config.toml
d_model = 128
n_kv_head = 2
attn_scale = 0.125
tie_embeddings = true
init_std_o = 0.011
beta1 = 0.95
beta2 = 0.95
schedule = "wsd"
train_tokens = 137800000
steps = 4206
Each number is 500 + 50 x the weight over its row's rms, rounded and kept within 0 to 999. Layers, rows and columns count from 0. Numbers have three digits each. The size before them is the row's rms in percent of the matrix's.

# k: layer 4 attention key, 128x128, rms 0.183, rows 88-127, columns 64-127
# q: layer 4 attention query, 128x128, rms 0.185, rows 89-127, columns 64-127
# v: layer 4 attention value, 128x128, rms 0.207, rows 64-124, columns 64-127
# o: layer 4 attention output (transposed), 128x128, rms 0.171, rows 64-123, columns 64-127
k88 108:456563557505494431538522389502482394471474462497472540456595552532531556475512552415469548492504394526531498443487446562469512507495593497565446480496528481511592569428496487491560575507447455
q89 117:507470462492451414401552515485536470493484448504450512402464449466465503519534506405420509548473574526533499524533520470527562477515471548565463488491501524525482457444618559495535502560455344
k89 121:517417489445465403519549523474532550490447579532438448478469602455530481450547378417524537485570461520562520581578564495460513513585460477487525445464497553456588496558570534466542545482470516
q90 111:512487492460526435521560484560453421523524485456513452438438483450500524536505532503422508559573507476526476505502456433456458510525488495453579558513495489524576460494482529532417508500433477
k90 103:436489538468387466504545539530447461563536533463482487474513563448487484522452548366443532506542508469590608423560505567540541491563565533455592556568500466499503533459499506598501451516516527
q91 107:532522499481424631502557584538468488448579483515384497512412488387553564487543551453523485496579479554565442516445482545524599517508472505561513404456498503510566502520481537530511437514436503
k91 116:509448478496440588533470491505490472487605534460498565314423508475504504504534475461484422524495486432487571489532564503501540516510548587544508479504529532602540475487598529489523450596452489
q92 117:576491548495447453505516528502452540432455490499488498568458547435527421470505515467466489536481442419454485565487529384635456473487544577536535393428473499472462478468537550519395451548441467
k92 112:511424622406531552475454440464487416452456470484549487547496495402502515550580521585494573569420479429465474481498504478575518541455504497482531453460463449480473429543502409487460423531447520
q93 098:481477581508401486535481598528561460439527547561437550598488497560552602421608552538534485534526509429498489489509543500569534486511504445523601449546384474586482442528538471526505522501510431
k93 101:531426468387547456568531530539489558623529521536516551506552496516534476532559547498539528517373536517464505522433549342557515555492592513475522565500469499628523417455472505476530551542532504
q94 110:420483421494494538465544456547498514484442502518552460434526499493461536566423509447485483456404542425552433371562488503556515463424534527477532535563534443562522631410551557510490480465506510
k94 109:464418423649401509548617485471472524501447464496468460464471537448529467370496508384478570576517482576552476460539475414597519520492412462474528541571522461533517537545435462493488511535516555
q95 103:534478546502460347493528551511551467483476523613568458489551563518586528417564451330550512440462469517519414513569527634551502524478516545451566551481463501570518575589493521563564577492438473
k95 105:401474538441561434445499505494523484508529478501496473485475450440625601467522439399517549514500549411493472518507507401481532567517530550451475400612465388521477468550538462516490532468507497
q96 106:461502431643482436528456521535450493625430531546559555545545547532455525528472424540496484497513495479496476423624494444481462500486481539474459490614598529519540562546420469511494444555453571
k96 113:416477586494485433494560528448528463414469485461476550532534531540465521454438492578513491458457443491481527438477422442567506528548434496420395542533504513487469501479438397509525473471529540
q97 105:455541438585488556512506571483581527526556477639444486508534525486511488483518520541491563543437568521464499449506460475531525480493495521441554494553501430508593531514449541488455494529514491
k97 108:499498440467620410527477507546540442541602499545478623506588553486493460547411407502533473572480521456467483508520557430552507467554485462572518533597573546498527461567471446418475513461393443
q98 095:516460492477523553564534542426496486544503456528505498448466530426433463619500473427344549560573514427432415471513472497456548553469459595433500552461547482540505488524527487549451540414419477
k98 104:409476634536417445520565488538514456442490545418489478526558553533509533551456537539479475520578418452490518465474523451471540518469539459393601544440565430419465490519491487559459508465457489
q99 105:560510440534517590490469395473519547507563504484491492511479563542502453502487580545439461536502444451586503498431505558459502456509491447508510401529477555476336452509421446456492471544503411
k99 107:615497549484448480565448371502501512400497513499541562527405572525473432545438557504449429482428501597508518525459506456474484477492532552509409437416470532562446423447470484502599518447467556
q100 097:555447499407527456530545492474487404488522444419562635523424527574426573579515482539432469477495475442565496527503616475449458505518577418569544509503438533485527543502462440487544514502551541
k100 102:544456408428442484490426405485424468514540472551443548502434555553557609484480540500610526462439478476525442563595518493440546488480507441463450542392483457489523592446464495502539403467481438
q101 110:614440485549585464517519494507488497486569420447483448499536585492584536517563511356484490577544552513494560515528559543459517445542550524561544550524458410551505424446494495508473625472575494
k101 117:556525503491556424520558511524533492466504517492456524572499537542517548485496450411483504541449479480529545528531525522455423481565512517476619454567439448446462456549498493527551525463556474
q102 100:518554494528499438410438454525539502514515414505611470467528498486466559501545444536601484433521530607497463540539503507449460569492610535409537535517524525459491453571526491401496487496538536
k102 102:500578493597518571346498518490517472461491376525588500495562436464516503487568510604484565475453532482509515521511439533496580493514431555522517531504538450444410521494499512535499542535512449
q103 102:474426481372549411596482446497549562432571424453605479437468497484468473533496512483480535556518538448475535490517429424498469448450518517551532493411488599418554480406507493526445472443415412
k103 108:516532482552430461438578393601415417464464608533593468559516531494520497509536451489496517501481477602541599486580490553531484475535433530533564403445427539467481513559459519588461366574544507
q104 087:485427467534544512389523553481569548453491455526487443514547528476542428457509539483481565407532458434592477457490508472601500458488490427489617524509485526538574494640571462447522536487426531
k104 090:511462478452520478515522483411579478455470533508486426527508473597486537420578563492579552521495503461571493435458433426508503490440491416483490427504504546521484536506434444539432432523452493
q105 113:469434485443590415478489525430457506523530486415442457450465525524513529534507414541560547510638499478599453566517449523520432486480460489494478505631519514432464544494381449498484526455492527
k105 113:510520584570563398497487475492382520529445506513416461495543454505592510516588508439571524461532569509510488404453465578475486485560524496476467566463396577394475511486450532500491388455445503
q106 101:469575469467496559551535528480536531534432437471443452488440460576520617461433514525454476492429545577468519506472560404505560482458487531406411376464463418548485434532513611497657547488437490
k106 107:385602421416440517523500498472488426586439551470473485509511476417548508482450508448476436438468493484583427542456540486520481507513507476520465460500603470560523565502498548459576620501458454
q107 109:462360567496458457517481500518580576432530531496431525543506564475455511409577478554439498545418549461512423610455589540528479521462446474535398475561481451472493515503512559455481540514579504
k107 108:492433510455579510462459590529597525462478510493509493464467536570488523485551520558529395474486597486433465548569628396586519445481495472472511476533403564567526444542507467403453494420482483
q108 107:467496501485498478536490438524525433513499513374533494586572477488499495518495475514490601604538469420480547620356453489421483424389555527476585471560496491500488479434460540520475591447591529
k108 114:476505482471403438534400394525445527491445487390496499566470489463490471565585511451506633481472445568432624487471534579437440569403505534458539505450466453531483521440538508574473534483460514
q109 109:457453487481481532579479476374442566502518604607449555502559441448544486591410545529475547438498471506524454495525501585487437507481528567490479495573545543487437603457517476513453448417536447
k109 114:465410595521495567502543495522516511431465553551542585449521421481437441553523525458505557568576495589464405478552470448558450548515530531480448533503486543454536543436452456487510514456513563
q110 103:523559527411489504457540477530495482472489444411566540628489503566497495607567568539538479487444531532471566425457502568369571472461480503491561601364495527427454388439588460545411528491547533
k110 107:540599483571588516443519543549475480493453463526566485557493436555542444583472446481480563566471399629454548479536519505452562461387472510458564484496499468519426478467468626581535501527562582
q111 100:460469472523548556482503420539459550527521498460539437403492568529466513481550591496524532535537575474481474540375479434558553509485485506535512553464323532576490494520525548478472455479505507
k111 100:478471482580523568521507445538599495493503464550424468558437556591464413460508552504456558497457466492578505569464530455542514575560408397541542494498467536579481491592536540458430422536519500
q112 110:415471399417494519482535512424478459493522448522395580459500497473425502500570502505484514604529513560497509648493514458526564572489470504528534517427447433517514514493500518492453474494447542
k112 105:537521416450408488480458504519465408597575386490518534488528502495462492609522485527490437540556572458390512543526558543490460510552551465521541495481559546500560473574529491505432486504511432
q113 109:402435577525524357502535549442471509551529442438435494454474508443441537540489509477519557522542536441511508530545544463521491564436504562461463579561459548307544469425455413481485466453397522
k113 103:491509481554552410468511519522468536559485523587490453487605471456537423559451539570525497430475561474495476457470522589423463483585480465470495486505471508512434578344539496553384448418522448
q114 096:537513484437506375406556661463426501415532506490543527522482480502533468534465522484438546541465468439518620451480505398482544431448407542516546484432550471503551525475493469454528503554494510
k114 099:497507497555465492511427614401540381408415606462521538554535509518446480514410448482523508468422514513617504466576516524500555449487513563531409396438487453473529592514461584505506563530517530
q115 120:505425485565464489525547473482507494508490409569441506498597554466455476369523483496463560552533561525471538510518534488520561507502499457406575439525388470454550521413465522482480454510520530
k115 129:540462426453556488545456424515554565544477493538468538506543485535480485548463503585447470447488577431515419581557519574483496514489522338494501458523531566578579535501445496519470478530473408
q116 083:448455510553481581476447466507440481542445559452495505425452527562400448487539532580545498514489573439571507529479479625511439357552480493397489513503497563508507521523615409444538545489500450
k116 091:541503527489470475559511554552600563517463539470531450411485489423449512469454616408487550536509493475478625474534460542503469504402451363457529525569475471546429519503510484474521510507531437
q117 101:445506429468426523501501510424503436469491494427504501448410519452461501592460482413449528535512531473568533431476512612528403457497486537563490464500455487459445447517606487547454555420487509
k117 105:446502410496505463480473516511516529467448556552566508411520496431554563509448544446541537508461475629586539386485511572399530451457488518533549599558481472476464451499562446528541488430555529
q118 109:560443458494477493535581508595472455450477513468457435561466554490499518453530482506497515459458547454572509594533575545542612530483555466535522455478433405649524460543532504523445541474430522
k118 112:592468450458522399558515524457470447489536523483450506460456554500540432398460517454560482559516572466451545570459583520552516546429523527443569424483381427514544465562488489492491500520536399
q119 100:483393452454572561455524468476546407481514483596490448505464545570489539442466538406393508550450542506451514517521564563472594535478450506505534503588497458525496564633442537480375543504492616
k119 104:485491385561526593561504457401489453497456479543459475494461524599418513528422536519528521516576530456395560561442520513522550491365462494515497528475487532497529487538430504450417545525478489
q120 097:437504509468505543568406364512467505516537553460440414465548525458526583475438495540535456470504499466508501533522465518484447478500589554440500509604509525475527537542411401459476550534558466
k120 098:544539557571461486554529432604452460455550490444467501544516520466566499534555527491539488525477577406504468427555489591547489503537515500436445589572554444466566469431489419519522514467553380
q121 111:462530445542525422587393464498449567496498476456522558443484566412493534494503503525502442519504550505521557595553550461559484478522540456488525525497528511435475388453436423482479508462524471
k121 119:576546539466549391545445467517526457448521484474484415504457543440460523563478481552517428532509488454533530480551465484559431476591529532495466435534525495435489471496563363572521411463619426
q122 093:522440472500551536387557492541532459566533489514585487527369563411508529555574472467497500563541463479525491477444529455481537508512486563429503545517413503444519464518558583546375503441523593
k122 097:487520492589457503501544481459460484457454554441487530537483579454542555486521525553380476518432539489502575503476506473576554533485573451533580537475454502529464490454542397461482443528465524
q123 103:510530470477474458509478522462590628542430574511503516448521518484474556545556485477515477455450542471556553463483536479527481504507568517503443499587560532477510476406493480463621428531525489
k123 105:423524505508527481468524481500538515452495489474500452551484595461467481529575488548489445530410536564510497527509434476453429467537468443497444445514530486479477508583548481513593441543489431
q124 103:485528416506476585465493539550558548487521473487530613410459458569561535551467535492488523518509492433627468428510506552520570553514507530437485542523509448549427508451453517562548488509457483
k124 109:515530600520491415474527569493537528468471474616453461528450476450516510514486559467518443509529508521617524480514553480433519348411530479462545552442512554613525494473515457517592496483364477
q125 112:467587522562472514462547570568543504564457445572439436512509476414481442498533477536511569532469504509498475568510473538492483544589419468555488501412470439436489511522585445434387418512533532
k125 119:463443482501489475394467536541471547533586526460616473435457453483497476493568513513537494526545475522506482555520531518493542485515505519523530481501569519392553531507553422428445580515468529
q126 097:495524590541558483400508495549589578509525571490488449538515450459452503371575501548468417504389626484494357524464497455551478478511492441555577479484539416616472409481626466593547495485552511
k126 103:490399436497531530386507591474540534553454477466497427488470536564528419416545465504408519499444466511440418515445556390586474536461422556510429487543425528454492441442487497485574472476401471
q127 115:530494456507449468551524576468468401487533543429447539419472525478466401594439507506455458475409448498515539519569542426521480563605514441577535433504523511539572429513589421611501527564516544
k127 106:528473443429549450521574417443497468512558555598571510445470465578444619507454365557468432463571512445509546450565388467585564522550492493517514524395511397464561516472469484531502475493516509
v64 115:530556446570589456552412584519459402561463492460554497441537462478494524487561493471504367546451561514431416489535388486576421560532434412453537492436533443560431431567587444523572462492407571
o64 105:484547537472453503557506514432575589487498449624449484505547566459573466496469468468522551505615436542468528471523524506528503454489469532541465450516484563549539535452434602430503388587554489
v65 097:472523496506504554462502475548471515558458484515514551539405505529510405603520502431374511561519454486531490439550524525470494564458545480509465447513529411547469457546545454501461533543476512
o65 107:544446497468410454543441425397470484458501525494386547481517490512507510367453579480536435399544467464507496518473466410496451492551476495448513478501547538523535595525372602573629410492464487
v66 087:485594378450415474520522518496486499569439554422463526539511494509430438543458448491512408437384490541505472587509468439506528436497454477593508556565522450548482453540489548519589467488549432
o66 095:422474461515513519599456489472535613457550510538440477445543434430555535400539531436478479536533488566439491481484546509439488609457534419438488489530504461490454491532503488447406540493412484
v67 093:464592528557438511459548492550479522488500458310445414521535461459549445431525505448602563589424412406518453518473435462469459537528496457533554515422499461464513531584519436464522547508406521
o67 107:488502493497521501533456513475441527473512380479381555430567472499434467510522520495478464474513571499508535471487499520549555407452540345538579495585511477542502547491453563524446449469583463
v68 096:533523518481487495463604528558435566394488481519540552374548522560482543457454525386526496481571528565445476521472372551505563496556503423512526531509508597522524444420538567524503529518595508
o68 101:428506507500557484471467514516519491567556486554572436628509493452529466445562579425507499438405537390505408407456487545531413449519496508557529565532507422540473525478546523458489447496528524
v69 083:446518528503505489478505481461561523393548461524534548597482410443507516541481506503501505500525472500547541427527500531521567432622595433509432487400410462437493505445583457395542498572503425
o69 093:547486474541529456543532479508387523490568545520552562592534570532507526573500511575541473504450570449416546441443496446502447422459610586425572492548489515490486416491436549537509581448497457
v70 086:541514401495504543454550523559422501480513414537437583506474546512425549459446494575376443437525418514524500477487540447465485457541484489486522649365455541560504477567461495476496531547576444
o70 097:513514630529521444495485442415570566529450491548564475519501377467529436523546490442526557540385521570512490453531449492387552568430470553422551509456456539497464489512560474528470445549451516
v71 086:472426487476414544492526524512521505455513483469576503529394523578557454497456526424527468542377509506427478460584627516595487557522446472508529584502453429510489432438474558419597512475514499
o71 086:506463503509484475578565492512477483475515460479419419518522553449508477497565556564519442573546479472393554492533478538569484575470583574449537475509471405453544462441590518504425505511592465
v72 100:483402433519507553527544495484542529483520475510540566538481509601534561517513464550484562536503474578523558495533606453592524432524479556500557552542438552499509531384435548493566485546468524
o72 094:536550440558541452464474415495491518513556467413540493567512520554521481531538534574476537555526536491483559566397588440578514488475487550567435526544517489398478451532480392505456503566506466
v73 096:504544530431517439560467550495462545535522440506477506494517488451419557543481520447558457434424562499476576504546413460471509578521572478554473416513504491443436565478468507533492454497512493
o73 097:383509503565477559552562366533534409617490524562566492564548438524544551494455475498455449538490400547466419508422508511431584537532473489527565461450520451491515523540466540457468479477557492
v74 113:485447574442540416527488467501419526509595437509502396424554458614470500534468555473448463588463511499533435579581465484450579519632483518518534528551569533481347465587570461501475446392451514
o74 112:592459409450516578492481455510492468452456535546515519503474489515488469493526458433519404523511484467517518365512579493567440383483511463556490498380464495572507469521537574495498501614557469
v75 078:445509557539531559520607499518557415537510532487402508540482449502490513430468489498517465538438427504469456480465504483523528543447528606486438542511581535472482497511485472511589536487509479
o75 087:528540479433474451499444472507589545392573483484478571476486555579414491515605534556549491571494571498533512516484477507496514501517443423491504490471463563443529500544534520397483505551478518
v76 081:422464532459456534444394486423454514380480523531403426577587454524561589467525534537530509498531487442521423401431494604454495470589495598529529502458438482467540507534493532456519603504551434
o76 083:520427592510543346580534505571503580541412459540542526526471459457403464487485427443451474438458541460563484479514455463579501552462549520543491494556497526515455494461500510572515445517454431
v77 087:553441523481463547415499504572474518426450491473501509528585479523586484483537427445558491508527475460564416558602574531520537539388455505413533520484595534515559500534482473475542434516462514
o77 092:596526536469502528464430498536514458597473580479453586432526447478465513467467445608498459478485532543469524499501462448451546426485512561572452541579543427514462563449482438499531506505467477
v78 085:481412516519505502533596476515427502511521450505544442447533544503449537501541541479449492495546574495572494492489441573473469540515522475543428527444473371454452538267485562434542435523494485
o78 090:407510485517510527428563527543486408602466442571528489596507506472478483538550444473572484484450438538382440449524524374569429491552469532485497428510506603539543469493481548501435570487453530
v79 095:532474527477512449516500444537541520488492488542555508460488461514418563509540466498530519518466590490529483529533526381499569578608490443453513561493555481519509459398548465512433494419526551
o79 097:558528444569512607441485557447470388503512496532554573491496500512445403557567543550532567494397381552545489519420477517536450420464507573515490465486483450520420468575523578428508484549521486
v80 088:506523476541495486449581464465512448440406437502555456447455417515470539452588536456579530480565557469483532500467451460501524462475416467443568426401600461567502510442477443575549507412525478
o80 088:383559528576479507492472557612541529529522564527491590525527504434557491558499506545586517478562491542562546556486406522481495447459556560548460509627634591522473522492505513438549534595505497
v81 078:466554470460476543519499541544501506477497532496473494454511593486491484504484675472554488512569508494553451496432428487452587505463509454547446510508492595412493576448489505617449523498505511
o81 088:499470457523556508435623512566553439436488388531532464522544469417507569475553484465461561493503453540445467449539520459502478457588592561511659536483621498635560516466526477456476520474473572
v82 095:539552408510652445448497530475373481452525532568563451470520467422523462471505505500482439531483594549556463457517475576468495476545442469506500472380527477517546557485444514523461398556459520
o82 098:534517571496564557488549640549519539538522501596567497493555455534543586532466491487489527465533598515503470515473406520494488481622502486496499500497531468527516465535603489506510518460432542
v83 092:545591445441528427491450478535507513591580461493551447498463539413555501530519447432472550563566548516518467453521428501429514470536560516482522479413432575453543472477531464492441418567549527
o83 093:449539521571539495532484531509450506523552612518490426517501513606481546446430540552454518465438487452505493383542553471428489411548523552465532472611498487463579503499469564564537472413408441
v84 088:439612484489471457554548594532543545558419507418552589437479585510567549430530464474541514488538480533477467462476461512449521471489510420510433590476558565570361450533525489541404491535487568
o84 098:523476534533536440515488430547499502500503504574538469551435588484546577513458546415555522469422485449509530487608567529448534421504574530410547522497509505514507533591552500471594513504481623
v85 095:529415565507509503556454409509452495515602488430498528481480420474464555524427559477515523519435502497428571506558422589471566603480565529497495517494487397468450515584529483497502532412552511
o85 095:548497453466542582583510431534516456435498466496457570499421532585501449458410465500520447576492610384512499482436544522539459515514490463500432477432483540466471475512504553420517481497520506
v86 083:543441484386399561468530490483468476468468512448453461541666543470527430520562469464514535550519475497428633494515489470471451473469479400562579447518519589530500534478519497520470540532553501
o86 086:536465507536568412515527534590514526509526480441499524525471482476576525513538556560406483524509544519525364550538501537581510500498571483548340590625474498456474569576446512453497462373570435
v87 088:527607462500497489534514356539558414468580489462501471459476449512471592425527487497580528527545489478524411437472419550384453461452568555514431445496512558543488534473464596501507441475525521
o87 095:442507474473467438510476541512576496518385550573531487486571468479489483522469422522505501595425576515530452427533483484452504453511467548433513479509507519499485526627479521430483472486510430
v88 087:449502530482480521557528587408502462485406464524472487488421534489413511512537471484447550444484482514465370524518404546472589523555483438481476457512571497489450515475584442438539532490431524
o88 094:457581519507477475511553511595512448481558540458556608532499525492457536458487521478521490436520456526586540534490506473604489429497455456502627477491448479501535506498522593500534545603462477
v89 088:503480538480542456410439565455522452526512500518424381573530534601511501552489543477552565501480560450496570518518540470571524589578468543538485467471445594555492481463436480410407486524513485
o89 090:436563548511374510548427537575480480411522455536529499511462455443492526517572500613488514450399446569470507550542443543514526516559501485537541522481495489470517480467567593583473493504544500
v90 097:540635537394664387499574519484477534487452520497447487497568564482548430528550489382582538513513563456537524522530437502503448515439460529498555505534481501451491474481497507522450446479579430
o90 097:464568421522508590520510488547419552518504545457554513495540394472514500525472476491528455481511502616490463348463483490480511558578488477472468591507567498531530555544515552418572505485485480
v91 089:605578476518531531472506422587457580501374527448477492473540502494490502464473529487423482592481429505547592480585543505486457499557462372466503536491572516528557497489554486548524470528596429
o91 093:536534594560536564413419443494601599423520524553559490527430414420484462503481631472501462409438460557494512563460527487516499547522526553509489516534540584576482500571563618477476415436467513
v92 079:518459522515551543545447546555457513487504500479538462530539493453560527425483632501434474470521502452561570535507445508446582500523555445463504494568336495501500523453499626445526554576585478
o92 086:474544483532384415444521535522487565572469441491556464565485495419460573461535478498519436511521478382390443545407528523604471486392482507538587492470459492644491450458469503554413446382503424
v93 099:567509432456445523559526624469452508422464546527400429481436564482456446541553476413508488586493572519471438447429546573602537451550463506541568516501549491512474490521500519490429507461445525
o93 110:535437569430547466559491477527540444530513462461536543412567461487536481536510567519532496390525430503523501490616464623487498550498595448501515495457584538507473499531503377503518495585468467
v94 108:567632471507520468485503475494579476631400551484542525479511528465472504466585487548532563488462501494532557494582440515572425568466464474487468392417503473442395452461451459550479449452431494
o94 109:460606545533472504503570585508422425512462447542516466461487552557557478528395474518529474470497405546478470534559490488418588523594432454501454495536506492520549599559456557460492548508515544
v95 090:443542511454470506592420483481484500392462485453628514571502513455481523584393612465507467458501454548471574553466619510413569472513502493461498511449415430488453510449421535477519487491526543
o95 094:485471432628514507468525460539523533535438481387444427552452570603486519372565580488549519544477545513473538517465501504545493461359528565452490546434525454525573454629524562484496585522497483
v96 092:488501477437530454483453501543447564588523493636558519541496534511496425487575494518399462499519473517613561459500523460582549552440566508564433519493454558519423573397441517506557521501430467
o96 089:573537510473569501542529501446563510479584561513570447553486552489473516585463484472499454494513523550452438502574468543509393507526447541369518469396563505496476586535446437461468532503466506
v97 090:539489406428490368473559524497510431480536486537569591482526510454480482504473428461495481567495536551448479551581421579571473530495491534509503433479517454457502495522485519576523446428510447
o97 097:532444500526525594593536459564423526564555539556470442532523464416602536483468469519543445438504451490573463440533531474477576564603517542533495416443464451494469537556478469488531413572519444
v98 095:477474598518472505558561523571530504483543469439553518528551425541454530508546461441500606465516509528540513564539539427480522515548523528537500414528484404441516527395416480574546393419470550
o98 089:421444388555566497517465463502454452541500453592525518464564540499411513436486454622485482536407582564538481574451465444582534504460476468557389507476562437496563521515460479508446481555527551
v99 091:588510468413433435490451523475499502500437496554514478609453580581622468480529498563462522536582520476545529420422473522546538526441417486513486540422481500473465501519517571493525444554545505
o99 091:499478586485554402472461567512455474435524547473401569403396605484461529587517535438500553495425438501468532488527616512463458495540485524498514546498488492451577502417472464464490527479493534
v100 101:557562432507495483513477497495565473533567518625565503538528482546526559529468408526476451463506571509544481494517488539422495494514539513563431554459535443524484404418528529490626435600533524
o100 102:483471528456498479481581577447479467512496604590447491460484537506539493547464470521489538505497470452460476453518570555549514516538445560332514419533525522479476552683486535558416529521420502
v101 093:588533427449387550480482476554532534541503562472492491515470480559472436561509512519442473466508433509464648527518514471536407503455487420471486460474437521520535454572535525562469477529501486
o101 089:437414545465530458441490550441563529412551545565513534504524516463594562413486516562495560456459395493472501508532535474480534542575447512552397532510510471450480481505483409503528506438605442
v102 091:541544481453565497554469562471432623479457485475586551554517478498429544603540511522444483456442515517527538413467450455381575553576440564560521497593420451545498489509500509538534474531491526
o102 095:367495505488553549514510468559495471573448498567528484391465542484513477456538484447486430566514525530438469531534542497541510551517428551482493581454596447463451556502503544529519484497471541
v103 086:519523515527437555498551457539538488424580513501460544573407426489471484450531485590430597579481548549516518437563580520516447438498448481466503497539459424519540563445532580468465487566471412
o103 089:514470465537554436474460543473493443551522420563478420438559485505521456480428539523523450473464451535512513532503473436467470576557459501425503490479408582406486453582501435443574535511432522
v104 084:578509548537542432508487498634511452535505486531504518340454477474482499496508489497511501437498519628451473460604454392457527524548566404496625515539517484558470455470497456445574590490513510
o104 094:478477475536466589441508497371478510531453515486588448545494474518517466454543486511546527423491519401487566531504513616486410530417434483540507434395521475467428674508501482489373379510536504
v105 103:459434500507582438499457495428499485570546517575488523494466418508446502557464587483431482483456570491524467570524557386487533457613474497502471512425527390525451552494536484442558507548455460
o105 102:592575494514517517633508432522501509528426487456590561555412518591500524493571443559494427485555499592427586540522419459459466460473473467496516410406504470449398478519512544479510489547579533
v106 082:544536488485608513509424568537484458563470565434481530478508512527460447501486584430566486409540507454574497548526482572530546501527510517378512488475469671464556430476473467438410485451503452
o106 088:494571456442411524434536510501450559494517531441579423426529424418542525537464570435514502459458507496474514352554455527435506485455519502507526529474486433635508538378532503474471542474478527
v107 089:500620513517466468551504448494465444506416531508399531434518501511504431467425519453518564542476468586428508522514610613548485558453524468489598525472450465465429491494538475467415479392576515
o107 096:534483414415458571489478586465507520392436473446477444528505539471560506451525558418444485413514447453509540450403477428540552571498520561529531447509487552561613529557464520448504479603441545
v108 094:527428427389507507507463514453497471414438529549544457499457559486472564550442547511526453454434538484508377512468585503538482530447500461416449485582503542514455497405525513551573537475588461
o108 103:508480628523489557434586627541515441480522459520576522442461531455441399478503475532421553576578450480421512441563428557585540542492517588491500489461530456572530481499525438525435528552492467
v109 082:598524551509540579452528385606481434498466623506494488447533553503438513506476558544503531534508472567475506522490453476460474473442476564463523542488472471452422528432440517458589533443410569
o109 081:507474354529492500521527567451488523492410447556445491492522439504557403467500455501499516403457479562518522508540572468494469556477452533550459492591515532513507452492429398445464544662529567
v110 092:513429543480512419489641490494431543451552493465542600435535414452502441471486531492550497536427551441476606435552452529417486412540489461424459511432478500448554580504498469404525426537547469
o110 100:558584432515496632435480502531521462507559552471472548547472524639587506588508497460493374515498573538463505434462478544469546587464629539565549540572479503561465404482502594579493526489472492
v111 099:413389593474600524505407456429513430507513510441490449539423519508522439542498523488464629486494383446505569528459509600493539369514517538485469529534479505466498552592555489509491536544530519
o111 099:543509510454487541474493420464543465453534448455539534583440490531507579454448506538423577491479627552527554512470534419529491531431541557593454473498498467474472393444421514509606633449481514
v112 086:382506512467500366466512491468571562475542421532516496517681494488605457515568563510476487594500426490550446466493450556462472490541521482494497512492511490621446497511453543507493543453497532
o112 092:548452512490466508465416419515486505577508511541546493594474535471429565478460437382516497497458508392532521406523510504510477421557474577494446393556467477436527459570525544429505517510553553
v113 092:533495515489558570544482467519421521527572479500558519416543471478526495429516533510398448524556482516509564534514384417470406480473377521486515501592502433482562479561506548401502615430431475
o113 099:506502453489584385436546610467527598455492396494388471579499443462417461488489486531531430525497548492475495493503602510464445548505445387478525414468472531586496478393504475480496470573580465
v114 095:595551510539549524479420463478475507582587486506472419523432478499520465495461519496504501538508564530444483462508535541424542449499456485532568424463514535461500481585484472587471501461502459
o114 094:508422515509511529488513542509517589368504503533466467452527470563535617497438518460413409596526385495571553517490500515473569440553508543484525491480572588494518513363447467493543492527489516
v115 091:539568562474497503510424435498497506550480490473584521447463460567457464465448507566543490522453521572471474506459537536430413467555529481499440599549459486544468531525576552528417502510585545
o115 089:486531559491552472591464567495515530475532504581363477580461512473519564375493576460439545483452579468497530490518525494574482575468485498504534439539450499450455537593509509544586464502476498
v116 093:552528469454432515524441450538510495580550543469395538500547555452506382578430534500501509539455448483545567435482518629505480553482506362505430466518436487541478573569517432510407403514439487
o116 101:533440529477472545467531395576488518401566535442481475517503503588566556509457529489436487458546506462461476429539466485437569557550521561587465597528570488541578535475475549549522426464594541
v117 095:457549474454546458537444552430493505583538512502458437437477509396513497473461415411568452500431439539473463545509398462400560472483533469587529478457436497437482463522566469568550501424484489
o117 096:485508494553600539592514425572435554517475495542449578598488531503482617459492586553447469486573548435534462419524475558482531469504462397412595434551516514564498560473433499473447455515462564
v118 097:523534536558579511517518524546532429577525480456567480548557571384559524570459487440552445562445599479479481548546444465449567527453536525476596549552400485464587487537376537494465448468508550
o118 099:445573512563543592459534455495502578519546445469446432499523534519463513460474485618490513502525488544415514494425475642503516482451466505565498535502540581580486542558506456502476392548409532
v119 094:484518385426481482495483538492462508547437488497485528520502550429443530589549511396417477495425535473564472526469464433485428458476434522482517405521431479532555525546439442389481493500534482
o119 098:484549517503472475510496498555423523598477523508589552510549399554493511420453488503523425527534394590431461472576465542426519543530496575511569575479550536482462393571438551555504456529455472
v120 091:486514563479499574469529465474439462543567530384434586468422580449455499466528498539473509526487421478449555662542416495543494472465563530419500507545524455492563490490551491498545547465477499
o120 094:579445478517506508519454517430489564477610384499456410525513475419502466459457487632558546533504523560486496557482376458470424495479485452577437537493480543482484459467481502488419589549489525
v121 089:417502488454468558555536490458517479508400558451443503434475590446501538583499465434472563508482567534547454608610486506532478542517479535507483579522430552579451411513511497457476406497467466
o121 084:448513421499514514520504528542503457543568459504567493529459456476517408462413485476587495443548461560425453466469541435414548535515500494493473474509485470560528475567489500540588439539467525
v122 087:549584510475517443582475504462471517537556462538421417565509491580497498527455490421457540523464456385516417509493361427548526484534511497429571450455450522377505463506509417422388417494560531
o122 094:480477549437558510525511432549516448453467487481616513484565450509443584592482556499513471462425448576469613442494527632465532522495394454604481485472530509552488568560490445558504597536524496
v123 088:506443506562507520485520552516505455579492477376446433509519412549470500548519550417442531461543549465459506417496423509494498539430536496443437468521471430427521512504444503479546434486556398
o123 089:455575459572459531529519515416551514522492540528484599454474445485493609559496410538555435513515529548513465491528457495557462529505574558559504528542468513450563575543460593520488547520440524
v124 100:494469595583484491498514481459383472515502532561484466595471475567497517458505554482556583447547520499568544475445508550480417505512538518444571542439474419462484624514538421425508523474491457